config.toml
intermediate_size = 320
vocab_size = 6910
norm = "rmsnorm"
norm_place = "pre"
qk_norm = false
init_std_up = 0.0706
schedule = "wsd"
decay_fraction = 1.0
max_seq_len = 1024
dataset = "wikipedia_en"
Each number is 128 + 32 x the weight over its row's rms, rounded and kept within 0 to 255. Layers, rows and columns count from 0. Numbers have three digits each. The size before them is the row's rms in percent of the matrix's.

# layer 8 attention query, 128x128, rms 0.0491, rows 0-14,64-77, columns 64-127
060:139131181069151080089082123077161118112136179101118191186146196138112062138166100145123166128153111120125187127136179123136171126138202102148190142119110166101093131138128106126144160181134084
059:120158151064155139133094161110146136103088113162073139107208097112115123174081127123130153083142133151149134125163147079119096163151142156045186105145119224139126103133142100124073111117139126
065:167134097113118132147104049121156146146133170170097199163108125120135147094128071165125156129131180112095133132140118119111209073157119133125196088110076128123125134101163157137167136145148083
061:072103122121130088134072087113145068094166181107178148136059153131114143092133119138153156183146135127147167142110182071112158129135121082149243159098126111129055072109162094183123157132085096
062:168155124145142110131236114163161130110102127110089123122149124117128178140137062160080132092085142139132066112170109160126149146121081169113146105144163156097095121115133155061056148139153143
058:143164095136111084205093098128113154064085125124084107083189135139127149082111153153151085134129170114141118131125096139190175114142136112112169172132107175091132125105120107080117160111165176
074:167191050136142167128146139079173105129144129111097126155112158100061156159148131092133138095097100111109097125142095179109104112100078192132168169127095184114132133104119135100057103127151098
065:084096164178145110106094150126075184147143142133188103154091097114109127151151124105163133142123159149153170139080080132127188104131092173180179124087127092174114124137170144183173137143110122
068:102126107146079132209110078142158078066158134141125105178090099119120131073153132131175139130146112133087103050121086131198128099100128108115131083120092154113123077134060170119152101149142159
077:113135159200149118127086141068113141130132123170142106089181114143163090115115117101113152141122150156170140102183206146136133102132142119130131077110152094159126121125152183108127131157113102
077:158174125101196124097162197082189087176083102151152185119149198141135119148138129142035174159160161126130129190153153099121135111123124155075090174138078100114091095085141118119088069190152092
096:086122128140171131084119194103114144128082129095096148162181171164173120161089130114108146170145138111123140192203108136094062106095137117110095111125151149122114116107169100160126099121096111
092:077125164190079144099121121137119120151107193198137109164111090186133126141099138176209115137145136138166131138094150110153110088118121063174138140098143138134157099106142170152121155166102109
102:115147094173094138077139142084096064085092124114053131141139124147109188165137151094111182107128179132036054097144125086142159122111163166064095111174168155092097132137077108126140112150127126
097:122157088073138109150097105156136106134125158124172182124144119094121062095130148138100086120140107106118131092125115110163046163106084181080170133160180154127145105126096116109113151156068106
088:122149118057162146087166205141144132145090146115164082118131122079110108193105134122127123090173157152131169083085129142069082046145119086116105123162151116149080163167136130130174118137131137
091:129160152174153132175155147076160082062093100164080167086157076127155120131172123100159167143070185164140120103103137128129144134191146126104170118154114128138106133147118150110064146111175129
104:108084105073110152162157108130096049125152133093114108119146124103173106116188084117130107129119064101103128053118130098119117114140075140195112114079130128149137108190115137116128145111160132
108:094090137066129104116088114214125101164138120131195175149137084192114154141096101130118116096060098075207112156164216141143131160073117109137144088115115172084122138130161134138122099109119188
094:144185145172158095104115141190093154076141114162124178109122121163111110137146116168142114117078177106124104170147144163169168082081108100074198120130106143102140155105084133103086071114149132
113:131134101103124129164170144131088057114129120130166151133152082135192045114184052185135123082102186113191071107104086132118116154210105155124133131107090127101149104127067163084100129113138113
121:080091112194119125120102172098122166067086116174117130112125094161132164127095179102150094147099148072093152160128130141166170098107165091118146175133174187115070140088121082106039062137114148
098:049076179109107131129147073162106158113159143145173043136072141137172116112104138135128193162135088101084193160107211180108131121127093107161082173066106081100139137155087131148111152164121113
109:105116150078092114099161133082056121183136127121150135135148151030169147110113145136144170144106141140137086110109115113075098191220117172168093096101133058126154095097175162116109139127175130
095:147172125083150132125151095072151090121162154095132118117088187141085144100170133130106128176140076140102099125147159166140096136087097097125100162108083143181148160136114160186139095099177116
106:145113125115154185141106078097142211093126110048111101098147143101121074117161143202139099110142145119138148167157087128166098123140102080080130132158130097096146128129135115147156191144114142
093:122144109117138155078113124087161159116177118095175092068192116119112121146175163111117163134102127157180132145089138170142111114146129075117151146151146113135162145201098128134155174117131126
088:173174130078191125151109091138145119152163139140138165139065131100106140135100116169121188126178125135173147135166125114125065074085111094142150187127115118160194095149106161153113105161124167
097:089137143113100106120145164113131161146115184125175117108147105112128152106166133164179145099065162098170166124087099112150172157126143101102139141138143079146131108089162142151058129106087113
# layer 8 attention key, 64x128, rms 0.0493, rows 0-13, columns 64-127
078:218100111096134105123182057079165083067111123135147117172088142147113117063140132135124123126115094054085082129187137118146113143079132161147156141100072177155128101172105134159151121127105133
076:135173162109081117143115138108093160121106147154150122061081084090194132100161156167147162074132095111131138065146130057132145126143115174129139141121118135134138041079103150139122154148154129
096:109146122153196116164112118146104194146144083155161147086127131097091136175135167175077081116097145117209136171136101074122165129112201074111150108150123122127068176105153113112123157109096179
095:119065149184089151146147114036147132099117169159118103096182146110153106116146060126146088151121117180078175133173131141133128134166147129111090117107086114144137090098126130112163138111112173
094:105107147190075132134132138143121202175161192140103117114119111148126078132145139117159190094178149140126147089152135087102048075198148139176138178197169066114079144115123119145178128174160104
098:162160162103103146202131186104111161131129120177126125104188082074143134134122171139153132126128101049066136088147138095172181081150156106088139185187130110081107129134150109092115184158107159
093:075165151149118109183118139154115082120124132119133108089126151127106053146114110163138182111112110107145068145114130126075178136117086117169195112156119128118117168125144048148160164191097149
089:116070158125201097131107163146105104096120127146128156109187161077075112159162098124160077099200164153087079165121068120109143073095110115191138137069110106103185139160142164145149103132176156
098:119105191159096082115087154135146144115119089134146078144104099143159085160152140083146175129176117103087116116096098197118106107132089187109160135173138175115120080164106103132117149159123110
094:129089144165125112166143156112083115114100073132107113074131147116146140098084050130082076112126122127171150116129099149187091141031180133124097110150157129119137119103113132064115077056116141
098:088171047108110111168151108136141123107111134134119154139140180155087159142157164166101096177134133093102148176143159101128184113126117152140050151127120063148161132132143205146118078071134123
092:149087085074103096070136154135152075156086135134099151172114114133147165113133105124095094135114162102091071138161141119090095112076076192140075084125165167107192051102132153152079140092161091
089:139160122147065177069178125101151129176081143164127118082136099111138152100099123126097128186112180133118096113173138177136178180089131123160151129117138106115141151116033168109142131077173177
093:134114049146142062076115103091109111113123105140129146181091113138153094162094103077138159142175111159103131094210159094115179110142173117131056132124114111149109107123130123081140097134122106